Part of a small language model's weights: rotary positions.
Each number is 128 + 32 x the weight over its row's rms, rounded and kept within 0 to 255. Layers, rows and columns count from 0. Numbers have three digits each. The size before them is the row's rms in percent of the matrix's.

# up: layer 2 MLP up, 832x320, rms 0.0396, rows 564-618, columns 80-159
# down: layer 2 MLP down (transposed), 832x320, rms 0.0396, rows 564-617, columns 80-159
# gate: layer 2 MLP gate, 832x320, rms 0.0396, rows 565-618, columns 80-159
up564 098:137141178126156126132131123133145144060127049161157177106120068114126168156125102124133149114112154160170101128161099100079185142169095107115133149160087153081122147167111145098153139106107174171135160094120142062177095126166065176135073152
down564 099:100141134145104141099141175125102085191096164072088114116093194108088067129086135097114149152158141096133179177095157146196124155132181165138147123089232134110059104088154071121169128165177071087161121113150109181119136147142181123096138112
gate565 106:089109153136178127190112140111117135154167165135182165174157128182122144152149180194123122154121127161152126120117158102100105091124121165163164178182160108152170194094082157151098139142175159134076100126079161190069125078101180116152145141
up565 102:160138109109122188116118137127097142121046119139155210118120156146078150113149178126112185140114087114133119106114111150185175112146124131146079169159179092128053160092143098126125097087088143170113100119103083128136160092152160184114147095
down565 102:124161122149121084173115155147141079108173105133087114179146096055165134097115115076100167120200137154108115135106113042147124140152080099112165195118089171089115140102074231099122117119095129117143123109109169146076134099151114106092085069
gate566 106:099152130205194152135077167184116114124121120119091158160134122145075153088152103187089193109090116153140118109114088096149165080135112151087102110119153092109182100131135154113134115133106111074127140157140149115111162101139124137118083123
up566 116:137123070183167148128100173166131131088070129133153162101138112079086121114164061255062126150140153044185110118135134053170088167142160160116083097173126121132152080177199148136187053150114130084115162197078116134086147083116098138085118114
down566 111:158117115139124074120071159150078108140129108143151127169163071122114135151133124131166070127139120102149126106189161094167073135107192100152139166102130152167087141226084148117157106110117097145093148117085109102083133163133182168144105083
gate567 092:107147126104139092124127179098150142130118122126148163136095155156116195090155121075134138126175139037148137077079162109057140119099130096163144185176140164110098119117098120136075082138146168133132090165171132110140088084140138040156128070
up567 099:197167059132182127133146093151124166158128099132134096127123146144158154084122129130187121155123159151069127145111123111116142133164136104153115155153212150079089120143081134185116110184197106119182095130177131170118152074197149088130132141
down567 097:092095143166128145138114120164104109089135134105133143114151150106158102149125102102128154108071119145175085137148110114161135177131113138124165156086097124148164199113145133074141168100036118133067147118093076134125068171092075167121118127
gate568 100:148098106126147132075107089151059091093091157171137180072168168143128175118083120136182110131163123172158130124114163156117173124152090061185143084109098092110171159136095129192118186167195147119123088144110173086140132200111188193114167127
up568 100:109163195111097093158162192114176173160126087090108089186126100130116073117123104151061103099068129119073180137122095140127114110118153171098106144128152170122090114121154128056165134135088139165124146122165112203159115052147048117193094173
down568 102:179109099167159161070114084152048110064125170168121128048159138100129159091101145094210145133150125130168082093096149060107128131142122104119145114135091103087168172126073161168099175126168110071143115100115135088069116176107182176083185071
gate569 104:133120111108094162082157130185161146158138121196168152085140116125123171133142089118110167158135120146106120091111149084121097130146119138165141139145138142111131095094120156114140101144105087157194086127109127129163118120106143153156089118
up569 102:176167121147063144113146113151142129126113098133108141133148123140108092131109147101111153150160132108123144107129156117211128125121093069132087143160093163104131084044144097146124090157139138109159152126095159163147146057072092150115114077
down569 106:085115162166152134182108109088076088166112137105125143090041132106154112150177147146135098154061148060110175163138139125088104134108106125130141114108147137111140128163127072115138181117146118124043140115133113077079147164150170091181101138
gate570 097:172191111150122076128138071101109106163105163179161138111169108127107087157118192177156196067106167112127116067106162157156122125126134153090129133143099155137112096101047158132132099133134134127129170096126155134128131111149176095149089092
up570 095:147123128084112101133156064106069090124142164148103138113102153131141101108109108097125085096120087100227068168122174081173135139094180144128145135145091161199126115118134083146082144184070097149200154171126129158174202125098161101146126184
down570 099:109119147137160152151118150149170161129165082073144151187126146157147146150138110156079159164138171137109109161132112149090171164156093111173100134103165092068130103192153142117124167066164127108088066103072135100063077121150099183128148142
gate571 103:127104109062209083131099113155108140128121090151137158113104104142131091086161161116122125173039133150154150070062090119157093063087136114056101140210068133096084151133134155062094171143088118170079158126128116154125142160153202074056162117
up571 101:157115115147111106146094183146134118165151146157075106090132112120181172107143140163138126093070124135176146157092149087145136071145102144120130097093153106137123137143088067169118128163134059107142098069155168157145145138033117113110157109
down571 100:123057152120101135093136118080147083150102101116178171129166122108115135136126122151128123150063146130101148113116103152122125149112135071107158143148051141110081162063137172148084178156194137135145092102122104106095098121163179115174095139
gate572 101:181142130107181148106109109161142192109103100146166125089108104134138114113197112173110159147108073153079142129105111020135159092126086173149135122088146106143128190144128148147161137140158136100162100123190111166110140151140152100104064143
up572 103:169123150081129166049075097118140103142137186094176127139108128109143093141103112057143176115137151089133134171134075138157102207102101156101138179113166095139129138181128094116135104098117173134094145120109108140084154131149119180155166150
down572 101:124154136087144099205087103119169158109095099114131103125126090151136185098083194152095112150150154096142104126101122119151158095185134125165110115162095185074165114143108142123103174146160132130156134124084148141135129100067161099100130122
gate573 104:096116094158116173097185165118065141110131122132162154159143113157120140100160125079120175095098110103127076065122118111110155124187182146102134131100150160165176164118155137144148115143135157152079139132206123176157132160135127136120181140
up573 099:153115132095137174085088151109089082149181146157112166120129157190113189102145128162116095089127151111159089152113187118110139103076164108094099094161153119124150132127175128140145136129149095151176116148158136164087139210118104106099091106
down573 100:133159153114158078108104158125125161144088090122154108127162179137157124098114123138192137159111096087156143102141121113141130152158137171089148139154106099136162173150115114073121185187070166086112134126146176123106120107138111142138073228
gate574 098:114058142093149092136134110092065165184142136129214158155179115120153126131124113142156088099149140156142140120075090156163163112112108159136130119155147157106145111119051188115134105179094127123148153139114069166114097159154151128132097145
up574 092:105127148154154108099160129130060118157160084177157169163149153094168170109159108081111103132101096138141101137101109158138057146090125124147141154148162130104148084107109143125120132151125113133174167127124085205141119133108127135113049138
down574 098:159172098151127171121155119156196118073108141103070121082073138127101091141108121091103147115118144131141127094163173111112113123156141112116143168108098078150095177083159126149163161074148138150083088126099175111141145128116129117146213113
gate575 102:176126171124146115154131131096120099103078124133127125086099110172100121093088090112144143136156078127206120100166129163100125146187066104097134141155048116128181152187143182108100162139117193100116114119150106146152104130073072091172070194
up575 096:120137203114116159213104162134165109131089107143141130137102144128130125080153113112153121086152078094202158061179144164104146189133077134097115095119124137141125100214144118126127173090119182097099113121127125112156105106084111089179121091
down575 101:120131141107120076099139125115110137093209139098116104150142126110121149204092156149105175086092182103076137111083134157160140081086137119176170144109128121163087135100134133144129088119109047154169107115096103096078144153130075183097158094
gate576 103:091056144092140137125106128109139099103202120153136146095156118136144185123133134115152110125075118182121107121133139090104154126141132134120123183205121143190153002160136142117147095135059115133105150099117101106130224185126105134140122172
up576 105:156147124138134101078117123141189105104126136125141114130075084083110058185136131135124152170080073161152100158112115162088112108100173111060099124103152161123127150145087168126137074111086150088152093120154112186183117147143083101165134103
down576 099:102133115128159122210158092114121134180109090095083199121162174200138158095124120126137098108182175103108112093110129130134112123114126174141172105128140100104127137082159107137156126103129122157093146115157139089081121131120139143086113137
gate577 097:150157103133189146105143129069141091194092097114112147188121163169139102122139082138115154152146124145123090070088104175127091172187108171135130115127072154175081104084116223161158113163171142094153108098101162110164164138133145098159102131
up577 096:104146139097149067174129157181107142105111139122144139109105121085088138107165093161110136163130130103142129187155106135107164129087099049130134085135166144083171147093089088131075061125071105155151116147148086120164175080161206138132173097
down577 099:184153118151141181104131133095109106202180113107095128181097151174185118139088128117146123103145100134144100058091116138177099146149140211130118162060051149153105112123130165138148118142182148091147119128103174117155105199112059125134127140
gate578 110:111155182154167124151155148142136105099137160118189193082103118119196151149165080143163154110132159143170098111106141111152148141150087118153201102082158165112149090129098153120094129100120119107137169129146137140145202132129116134138157110
up578 100:083155039098070143076073132164098172069114061146092127121107112130152106118147156101076112134150140150131120151116146098135130068181110153103089158064091170149097144136125096138160139098166151177112119201110149113078103121153138161121049090
down578 101:146089194160169147101231139142124135155104191078134165124125132125116124141093121162169136081113111136118129109127119170129108144074150112166179090126172164120144107118143133136135106151117135112119116069177105153183144144089142117136188108
gate579 102:191106151126118099139112122112204173105130123159074135108152150095133069106083150148098124114129129130084159170133151153156148150060092095106131167132176052129120142119184152102114110122154135084111135152154135147099189171093088169113136108
up579 100:085122091169097208080136089105060102126066165157168147127108153105067148140195080139198096141150093108143076118084128091136131107135117138181138066124120175148217114121143127129130103159105118192181139098109100159069099079119153162134146115
down579 099:177081150089161067149133084093229170100143092152068144143104099116142097167100170118102129087116139130101199129200121127136152151087101125108135162134172060141080137079156135146144155138165134101067091184146156135120168175104083139078109088
gate580 102:138091129144114145128151127110083136087102086131135138130180148096168182169037114124124158135149151170089143100070192115143104087135100172193149183117183111108101155080135122134122134134113135148127150164132118136137119173098166140081132171
up580 103:156131151154126137085111129139154146055076102127126142094173168104145078141129138101115199166154135165081109122136171111086158157124120127135169149170090081140130101152210084182192121135128165124070152168107119160171138139135141113105124174
down580 106:136129151087112118143106155143090140153137169147102142083107140101149160148126126161111103100118137108143106098149104101172124139083110129144109066112132128153143136163099073120112196132103115145107145077120095099113142074157154151092122134
gate581 100:106126110155128085167134115120169199086120104135142130103191201122105112159135129095072123117132121111105128180076127129119106096151148144129097082128133150127138116117090099124144056140107092119130157079139152112104073084106140089092125032
up581 097:137174112083165141121133162093108082107101148159112176128153120062148161151123235179138139102126122138095110082135138172148160103119137166132138106146112111098115185141121119105113111125083145156091083125151158136133123153167158128165130176
down581 101:136141071107194139083159111133186168063119107143157179128206153114136160167155149156100132106111164142082130151132139136152137098147115164176128141095096144116176136138123111107124083109147113128116147137178175139145108118109125115150094081
gate582 097:150155136153120110141080118144105055136132138078123143142134140058126075142183116090108108146114142158091150108068154108106112054148154148107084105117148096127110208110158183154158146099063155098146117143096092105156189119104152173101071145
up582 097:095135144058143152131170123088094166228135175089122172137155171088200105139155152143161166158177084096137063124175116104118163167153068136109154095137120114155111098186143071050131152194141104137155146100101095097185135103167154155106125120
down582 097:169083107202148086094034108108161089072137071140102052115140170118089100135153111065077164087096166112161186139056101097109082136097118116170076088138063131108076158116128172172113097078120175105095112113154130188083132148146088139178133145
gate583 103:114152114130083142181130127159176124087080160114100107140109113115122109098141083130103129101151105119076091153124146070134120110072098164096107129167087137149174102118126130143136110161146115096161050088153145110184130138165136101118150165
up583 097:158144139156158197115112205177142135165170069184046128103136127134128105100115176130160126123067139129115146120076090168154114110106148119111162096114072104071116065101095073110139070127182126148190153125106182183138091102179146076129158112
down583 100:071069125084064143116160131137146128137073139103166104193153152131126156129157144184120149102150127113136079121137115072136122140165103168165113182165166156130134148174146154098171061141092134085125145083152113100169182082114138117185127161
gate584 099:184088087126138109088119113101070127108101109100080077111121115079105058134107138122101135109132166100071137103112174148165157113131148146116050163104152081154109085107141143109151089147097148141109107125098125162121113079138178141153102129
up584 098:153068163091118132141123075140146096085104066119091116178089120080157119145082149113138094103105158077117127146178149194116105088094152102113083135157151081093116157123194120121174114108138144196129065052114111102152107096142113153119111112
down584 099:107118107154136103137137103165144097173167117128156083140049160120156107140110079161151156158147068081135140153128115117098045149154169154130221124187120168119123140079107099128140096064158133114129124198124120157141130087069117097141130150
gate585 095:099129215091116112140134131122094136132157160125193081158105155089167111130081102100127154100145156165067147133113060174151147148112091130142127079077170196119130144081084152144145113151102155080107123135102166175092153138084081139098139143
up585 100:156107124076107123171128113189177123086115096139110156106132113127144140193064188111173110093077169160111141130109097173181089146177129131152091145122167084148135128122099153122120155128176185129122102129156150150158095105162116114125132121
down585 095:124153102205132188084145144122087142143081154120097157147145130169105129069173092161092131152145119060154083160126151068095138085099116128080121105158088087075126130152192113133105146131143092150143180106132073120072129135118151141144099123
gate586 091:108139087067159137145151119145124085095080133117122173130118147176153123101104138072124100125140105145121165117093169090073090143161187192117137129161167075133126139131101106144099091109121180149039137146095138110183125160114112138098121142
up586 102:180201121184165137145085110134191158146119176117098169151117128120097170126114096139147110154133133157106137105180140130105129075120120184084153111120144141170110110088093097106137159117165177190124114129140102147092145145086110108133137135
down586 096:127048113087140152128185153151054102107113091151125138138094124135144094091121132118096162096128128134160152167084147134120140175173126090167143166143115141069141143178122164152136095111109096086063135163119165133195127135171158142103104112
gate587 106:075073126157120145094183161095127110130123181087123079072129149082170135140163155148105110112096112110111084122161149129108111100180128111181125169125143159127150141178102125103156169171108118117189171102102184054139159145153140178120125162
up587 099:066076115132124109145174190086152134077114115031164148103127129131156113101149139167141084152066155123104133142164106178068142103203162125108095157168127180137182138158106135089126175157167125113172131116086166059110128129159108120139140137
down587 100:153185143120106162150094109114130161146120083204124144103128115134130135137106088120167137069188132138138165134087144171126126144050125156107173104147126101118098088099156144159118109095127141202063098148162044192160133105131160116123078087
gate588 091:108145157166181156134135120129179099113079133182187152074113144148107138098146083128082082194065130102122136126144092184115131087142137101091083151119119096153137135116121127129100146153129147106139147149107120080170148107178127181129116143
up588 101:138143149139120103119169117108113050122146155158153098094133147171097108154139166149101129116092143176125177190093120151122108084145161174126155122143207131187117116112116050083137128123124162175165128145143149175127108163193155128104112128
down588 097:140131055090101156130144107174107167121113129075042132182108101090146132111132158131161116108210087141138100085156168072116120191100089103118127129129114098091181153126102152163117132180147070091110112123144082122131136123093097121112106126
gate589 089:076140160136123126122130106080132107081127109167106137111101141158113110094130103151172085102154114125161098140089123175103078127147129094125139121125101093198091144127146178161147137158162140139119095081143149108150144108106143130084079126
up589 101:100179125086126101147112170131159123168169138166154129149118131150123129110142113152197173076132167080136117086155124174124117155113121149159131169083092127116171138140187127103092103160105162159155116119179142114172164187090096047150144129
down589 095:143119152154142143122155098125102146090108107113078134141136129122145160151127165128085119149137108167122114095106118116129123095159141082074128109148155148170080086092066137162184154061140122133083146133072115109066122075125140191119115164
gate590 100:096137107122113145113113155114111188131176106077134140082207125127106145053132180154100160127108112174110138088150160115152139057091098145076151140072158088157171139097175136136147121133095106125106181158119083205117165145111134079167111130
up590 097:156093104145161136109139120181198124121081119174127126170067129160153131179105081105135120136161104156170094163111073142081125193178129143166138116150095137124144129140160078136119085068131154133171091126112091078233098131133115171104121072
down590 099:145134149137111137125139149134106110138116091111162131149137084154124109095103143163139163145092149150107149071146140095098197054122110126117167105108123133138144140141120113147129133155096140149095113133165065101112110114148131082153132130
gate591 096:165092099126202111151110162122106147171136130141104147153106174154095185143155105157136077157077169135080159152170136095132063149135115149156068096149166141102155112185124116098075111106138146112173185108122112137130134094152152144131117108
up591 108:127140055153068173135157083125161130067169158113095069160098127116149118110104147138123156090187078141145061150153102138114202127074086130081119158101073119111099074096108165154161155094152114135144122148155122107135081161133111121141126180
down591 104:139156048115144128155152131176147121144123161134101117144144167144092166132152148130081156112110182150065109168145142073088090169159113110100099097129103150122144081135117210147085118064128113118138206135133126196160164153146122144185150092
gate592 110:143150111112108111155156120186107177168098206143091152129096177203077164108196137099145152129090129051150075084092153131117121130104142191118110097156182126127123038143182098128125080186123112147132110110142103072203112130184082135088132109
up592 099:097068091066111148130109105136136065223115144183095133096180141157108177201151127126126192164161151151117079180079139114166115131076110143102103092114170145096103149136137143085170120123185139098145131079071178152099128136127104143117118098
down592 103:088171190157109134105151139115111138045133049095145178151119164070146141168090116142133057139077098119131171087137119117086148129109097139184124175146130110131126130115077085173087163105090122143133181169162109197108174104117125101143129117
gate593 103:103181100112063119124183123147079187187140080141126137065136123075119106124128146134093161143134132106164131100106048118140173147193123187127105150103104168099114084134121102132159161124117133127157074111101097144140106133100127110215138111
up593 119:159167154095098120059144086128103122131130141139072213140121126123163078094104112143135163096157144174126125205163166130153175153133082144141116126149130147112180116086148090154123105095129131190123141161119068143098115147121110083162098129
down593 114:119127108112135099134157139144118159133121105145142150204059143191133148111180122121096097165074105193123122173135171082169183135120143080090138111130146125114193172133119128151115060170120105151121147177156047106098050113176098104150085083
gate594 097:131147100136121148138165103140116131120142175077138127104119091148153192145149131149094127065126146146144167115118133164132160125137088170107176152115113146112098088122114105140177142134152087058125103157141072162104157055134159129171131142
up594 089:146152132070135108151094139141148155114127104178145109126129141077128078167127144091163155113187148107150094126175085139104144144180134068092085111133118172135158159124161164121139114084126173211139156157107082160101164153144124084109142125
down594 098:124131105126122118135157131108123159109180142171138073095146081168175203136155130158110136096094109177157180115089140158119126136114065151126166147146095088112107056109114124189116109155168074110134132142149043116117113103156098128140140130
gate595 102:120094142153075109120186106124113091179093083140081070143161105169114089140133117106158189117144079110110171136093084116137132156140081140100092127093138117103120173088105129080113159142167149145153160136078119125124123056154138136183133161
up595 103:074153148164105102168197088141174111096073145106118135104131144087185116106129080104166157118099125144167108107078126130117161166133129156190053101148120081148144174140136111134112174140123095121150158155076218112154051043082100105145123134
down595 100:185085070085137097135051160118115139102168114183139102107104126099119133132157148144128052153113190093114146154145131149167093090129132132067228184131156135161121071128131171094126079119133126117108117103176081185115190187127143124126155070
gate596 101:134166083156170159154081110164087091140127155147111180197147118102122123115108134126074133098119090116150127132105062135113118109175118117098124094122190120113156099103114094096110134103159103186126119099104113119173127128129173146137096149
up596 100:121192121157135102174126098124156103124110146158102101171202121127139157087137166161143143111079127160084171121107073092144103148110062050096168125108177078151141108074017128118096178060175127166119131095092138138104140141131174161137077148
down596 098:118075228101107159112134159076139109120109126118180100099133147121091146146148141149141173137175108091147098182093173104132096125084169172168131112147103141126106112121186143143170112172080138135171088157134138098090149078126154099104193138
gate597 101:145125168150107112113108102142088134143101154143110143099095119124209135095172170102168147149110118149142143129144159102100112155134131143143191086075105124105142073118069131091105062130045124132139096123160120064151089151150117151139121129
up597 098:154104054150192193147114160127169093114107115160097076104164144150092080103107139176120139124136171127100128154139139173127177113121123099064054132139145149129106126110155144152160143123218154136124155105151126178091136084128154134148168132
down597 103:157156136130068077144115073124158141127093081137162151141103109120186120157161123113149151117120124148120126120124117102137059118127109135134200103085117124108137088115079157058126097102080052159158145162169131112130149123149078122144133135
gate598 101:117195145161105080156149111098169114063124140121131134107148086164126083057127170098134107081148133099148118146094100206103145106155147088112089121121133086139123150074092157150145126142113137136139076154159109095128138081102076133051120085
up598 098:108176161092153215136124165116127121149082109141123129116134176133101105156144148142101148137129162164114115149144174147157089111139141148143122091139131114092164116130119100101160131103095092131107128106123185102196176111133189139189181175
down598 103:128152125186086112137091144127149136050110176148141174109112095123120117123122142124146122111139134146137115138030056197120145121104121120148086125112165067147102150090079099165135149148128075094135094127143108160041123149110123125044086077
gate599 101:087147165140134165158095121087136114109156162138159166148090129124179120105122106120135109126152114101145069110118099187086116163125134118128125155166124181180109107153155156114111190113103167073098117157142169120127094125111119159124129151
up599 101:132077101117102124084134108129083131163152120113116128064160113151131119141167158083059177169065092108114114121123102077122167097202097110166114072088142097145137152107136086097106114116124116180142095121107036142082149142153119077133068074
down599 099:068185142134091135169108149131191102114167114148137124188120125105104105154101122153165084150196120167136118086153086139126149135081140121070113190118095141127146058137127209147094112164119140116111157088148163074150154140126102178121107196
gate600 098:111126151128177062127151184183094067084135101124138116076118114129144168109132172149128184099102145119106129110141092073134164097129118084104125108085113091152135162124167124130084112167116091137120106083123151092103136147139120171125162166
up600 095:121079167115120087121155129145115140064118156111113143102125093153150109100117124171150167159133143094131079130183115110118136097165101119116130104113124070139088078196151110079121099178125121126176141099151177095070193140148181100101130160
down600 098:106161102153143153115125138079130180154126151111145141132205154075143158107127130111124109111117102134139158136086122174139160152091161153111106154150148183115159126112133130145136134071088204129140107141141092149151065124113111118130104122
gate601 100:101128210077130129122146172137106133190104153118145102097115138157125168071140169089114139129126107126165135115129128135126103148156121159160157097125163200109109183124135108105092191148115120196100153109121124111132158139084091067160202149
up601 101:136173152175101131099077159126139125121119049138120147179115098128159121155084124145087093130097133106155162156083131125122057103075108172118091118201079103093143183150104102150146119137108118108094099110095126128105127134117078135151132071
down601 101:095133142125171135133178153139098133157127168101146117100058140167128135095138134127138114173138090118153137097113161141181097130144140133143136105170168157111118170144170133075110183130130150186096141132099176136139212148132058079102197168
gate602 102:078117122120125121183168148065121170157151097130123084159144109106142096125190119097174107151126086191085123082120098097153151127112114072129131157141131131162121120160150134175130144157165057099115125115165128086173091154102163154087111144
up602 102:133115123197127191122138197132136107098076132098146131191141084094128165093097135160182154125166142147132087165113144129134107106098123114108076123064150151092143136119144121051176072144090124114106110067108137102197087117120154132124128104
down602 101:113143152038087128135089137123139156142208145158099151070116187193112065151108134090136159136089083150145164087131152153088163139160107107127170129154078117183144115163113146184160175112154116110131140184083132217066092159114109144089119139
gate603 097:156078119134144076152174096136161070099132145146146155071098118191141142114190128149157110162131098097063102107102084161112136124129133118117143139140148130102130085075088204102138175203136155139158127140145109115125077066087166100161099150
up603 106:169160144145177128144106176125174170159108152144138164162111132126181111152133152114102154135137098070110139108134082116180042112081097165113119132118135113136146150121139105184173185120165136165162118139129063075104117161151098162124135128
down603 102:128096157126064150139179060172059106088158145170114136086167110153070164098189127108148119126140140161121118133147182140081222131162152092131117102122091106106129081137131186107079099124102059112062147132141190165116140138085128091101103152
gate604 096:131126111096127143137174090112137185119174144090117084087187185135119136136124170067104105127118148142108129181105107118147114160111139161178151106069146064111129099135097166150102125148151091132059134119185107126089145138117115095159163120
up604 098:188065113090100092126113083090112124103178091142149098108160079157134088135113139094143166123140092107077109142145149128144160160129127130134117088170213130096172099138172112165138162095159130134168135131060140074149088168087124068180172093
down604 098:068202143141158132153171132113131157133086206113114171085166145119131127127114122101144145142150138129140101173083122137103090109167095159163135115073078079178090170148145159117088122162106064137069104078201117154142136135155113151133118152
gate605 098:135086071115163190080158145123147121101156174077137103135163118138166146118132154120113107132130109115107113066122111125137103121036106111140113169134140193113119170145145090134103148089101134079079163104057148135137183133064159137110121132
up605 094:078116105116123185099168105097167146160109145125152076134142143149168157144188093137106094144148115101102077085125133082127128088040116126095137169141149141086119168137100122200072156104087114155053142132101112131148095083094134125082116133
down605 100:131152155133067075128102162173142094156106076210110136150097186092108119113154112131067143098152119143156109173128095121143183139205160111095118083109182049152143068170079134143148102195164126163133139130135095133143122132160120169137139153
gate606 094:137059130138176082146154145127142110150112106136128093140127156116145121116109140130065088087143092115106063120082109126118064191090134176074115120136147082146138170133145108182133111136119101072053118132169148117152182070110072181093118164
up606 099:114125142152139115146125201134124110191110138112102092126176154121188133086098087102051096185224104118096130141134082159156087169141123167075144114110119150106158160185148089152137132147164134063125105152129152128058151114091165062089096126
down606 097:125168145163104177107119098121100141075158148113138173091114109114084121140130105127185152085056134136180154095094152108120179079120150104140136135131108105168079119082137196082123163131096138179126183101149073152162093151174090173136152122
gate607 102:119162109071149119108027156122109157101149173160146175127133112178131134107122159135079152141134162141154135100162038117106119192147073111135181155101151089100155137128136146153166111156162142130133132130124104118105101156102159119157070087
up607 099:153131097089164116099111130126067076091172128152167192175097117115148158112107121088147138108170109168146140143153186144077094107142149203106128112096122159159078111133112115165132139112175123113170174139161111090129124137151153118142057158
down607 100:134078040119130166188147111126138109151138051142126164135130105107159144078132134117149108134132104195132100144152139113129123089189180144128084112108121138162145115056101123105118125137162166114171102134195149106163106071186165088122094161
gate608 103:121081090119105082152206065080136088162109113155127100112201092105108197105086135154135146148075125106086135170118101114117149171111165094129088153098145093151103171138137146150105197157118130193095108131103148177127120126061096079130150163
up608 109:118159141146107151135143111145092072058130116101132176106192089140094133099102130161141103144125174163116115123115141143146139119113167116131209141172120104061138092113178066083139143137150135157120179144098126136135126124124159125106114093
down608 104:164087086070142088162139094103144144181201114139092117115098165128168129157166113123141123158103102112111126149155108123110137125072119055154072130124121144169076189140092137183152150129132137126161114104119137162103116121150067154132162177
gate609 095:149106136156092132114167119147183122177162103137102149123172136161187140081163172156118128158109165102178152144114095105148096112088046130131137120196137085068163128168109099135128160200075164127092120098099124108145109154134158115116150052
up609 099:095134117087192144175132199130115076093149156112135070199107089125091106144166092142134074069115116148069105094198124093093108153162173089116109165089138142157110091132128174133078098109081119149177182125117111174085096084105086160121129135
down609 094:153160143150096116093168069151152162150170093142124135097178129122155120066129134132106163148123133090197171139089098167145139137103027160142171124179111101128174127114115096120148159181152128117066073100165149111181116169167188096124143082
gate610 102:148129112081168155130062112129078122117078147164198179120127097150122156105151130071145156115133095159119124133117095115108153047159036156110088125066175121074097135145129165124167089143071126075110094142135079124110146144150121119145115148
up610 100:086063116085122095147153079092102104184124128095141138115152200100205182113107136108150116171196168134138109136207166168109133132129151147149115155133117178151108170124117182108156139157157144137116165131106158160129147066085142042179139083
down610 097:177080127186136128088118151142156138104182142172133109142094100095192068097125072103082175039128110104178074113102086120144101147067137120122165117145132057042147091128153094152132123162128111160098107135129100114122098200166134161091093152
gate611 084:164093141177179144111146049096112132146174079135108147150162071136109210092121075093116091109096112152143086125170171107130103079112122129152145129218100161153138119071153161172145177132164163162106086117124087130151037115131172086109137116
up611 105:106114201107151133127099171135107142083188105109155087159150130108143145128081105116118136129127138158140198172107114121097093130137095108133118139104118070117149082113057138100081140113117221075146147131091159157154137136124082098128208134
down611 099:169132094138072117159111099145164099160096157134088150104108134156110133120153129172111104138109109085128059084160168169139169148152173153115136095157154160117115191126193114153209149103116040187078104130128117137125094118137170171123045133
gate612 101:109133105149146133109106137119156186109113107083061143130172092182142163102138117095171110158119137123110147098085137157086155094121128157136182109094081086101125114129113196151187178095095118144218119120195115088172152154089098129097138150
up612 103:116093149117123177104138124155132145125095155099057149139170164146143114086108112149117114165124092104173171119094125090105115100164093121223193157137082095148163088125107157154172149160181173088147166103183119142169121177155069081085149201
down612 098:136154123109108103132130146169102142144186152135165136161100142098109149125121134078120127113064164132096118116110142097135096183090139109051073131118174180091099147092157061115107123101080096100079116161101169114145127075074198122157122054
gate613 106:150104133124152115128131100109104127094130142101123140147150122130114143113113168098148068178146098127114124153127110132096172116152136159150119066158151121145089148073127124074144095155104129130156124120100108129181134180132163119184055145
up613 105:066171129134157107134104160145123135112146118137188154092161143066107189145149113149156185034122134105110129137158143104110111114044148159148158188124127133051155130102122134171121133112140154108120103078129132121161122119137102127091124150
down613 103:145122109115170109126150056116130112090107135143125119119128076130209168088130095170140129120111119084083085113154077120114175192152095132135143083163079136164167103090170098103160063125140113119137127196143089130170135097088143144188110121
gate614 106:119082113139144191102104152122196138126137113101110087149061152147125121141142134103114064112091075152148163181165092110146068140083125132099116080087172143151117084153132116118134073160141076133138111063099106130147141160131142103107142108
up614 102:115138091143117135156152145147102111118134120161208138093113099129161111130106140101111114127136167137115134171143109091189143104059159112114124155125128114100122100190129067141159125137136096120084057119095144103110126137093068090123108100
down614 099:122099144172165088136139093128145146155141096172137087107126179173079126143130163178171139150149123101137129148117096152078110158157050132145165148134118136130163155064143183167132084089091164108168149196112089161079109113135147156131100090
gate615 094:186118114114110146131106059146123091143101101165119112126078161089103139181095158102147125052151172191082128115119179152150131155184145160094187131077101076134115119150152144189129061081130140153081097107128165145154169115111123147098085057
up615 098:053123121162131134147144108155091145101113132154110111152117135170136183067109123161124183105129142085134154121148123164133074054058094117187129145138158175098125103072121100102174143173125117090119134184117086112092115110155105067166175171
down615 097:163095133123081102110150101094098119175119186145158135116151154084112083134140138120153084131107131198141094089093178155112100184191118157092111130110114123195179171141156156174152106075171150168157099112134175138182145142141116162123097080
gate616 108:123074117183150130102113112115152202127152114120157137127149151165105185129131092162116126100132185088103144152152136116125123090145114153125166091139119105127105196108154169130119113137087097134130137139200122112091094105118140132203193072
up616 099:116044152117174125146181182105115137071133076119124112059149158131155107200124076155153110083107107126090127130089119101180098156104114216157096129115103125156089106129139091094163162137170144135154113186095097099149162060137107131124127177
down616 100:089194130131114132140141045157102126117111153126144168202111091150102105128096151138128148108136131131141140100170086152098096107117122112129158119133126120107157118090161161214125016129147171101084173157124161139068146142090099096080075152
gate617 103:051078096175130092121136156177126143120043111132077105128176187141081126162131130159154100122119094165167164064073158120142119149171130095124144105113134172100121128185157184151119130094139107201188164142085085129078115101124132108132141133
up617 103:121129163173078094158061079199106124129163075142135140096102170078148131116071116124041096118140135097114172112141139169112097150086189121101172113156139111171097149142117136075146194058098113149112136133151154120096116112108133166174163108
down617 102:129080103101157098057149158079145161098047146157148141108184139102138114163130117172194167109145074134133129166123119078143117152143101133151079127103152140120155150172133131165135086160113160117118131134090129119156093172129096098102089089
gate618 097:173113163139185110145133140113155105159105152155139102126135141210124174139159107099115149123079155115142137106091137160119188107113071155105164088115184077070137142081130160182148087114153110161129180154083155137129128090070111081190119125
up618 101:087170124134127171131135107133055087155129123068113184093099086126140167120107139132179132093127158190085104124187086112102135138130152114122108169108078155151079109160091056103088153178110151094051100078187114070091098131161187175117110163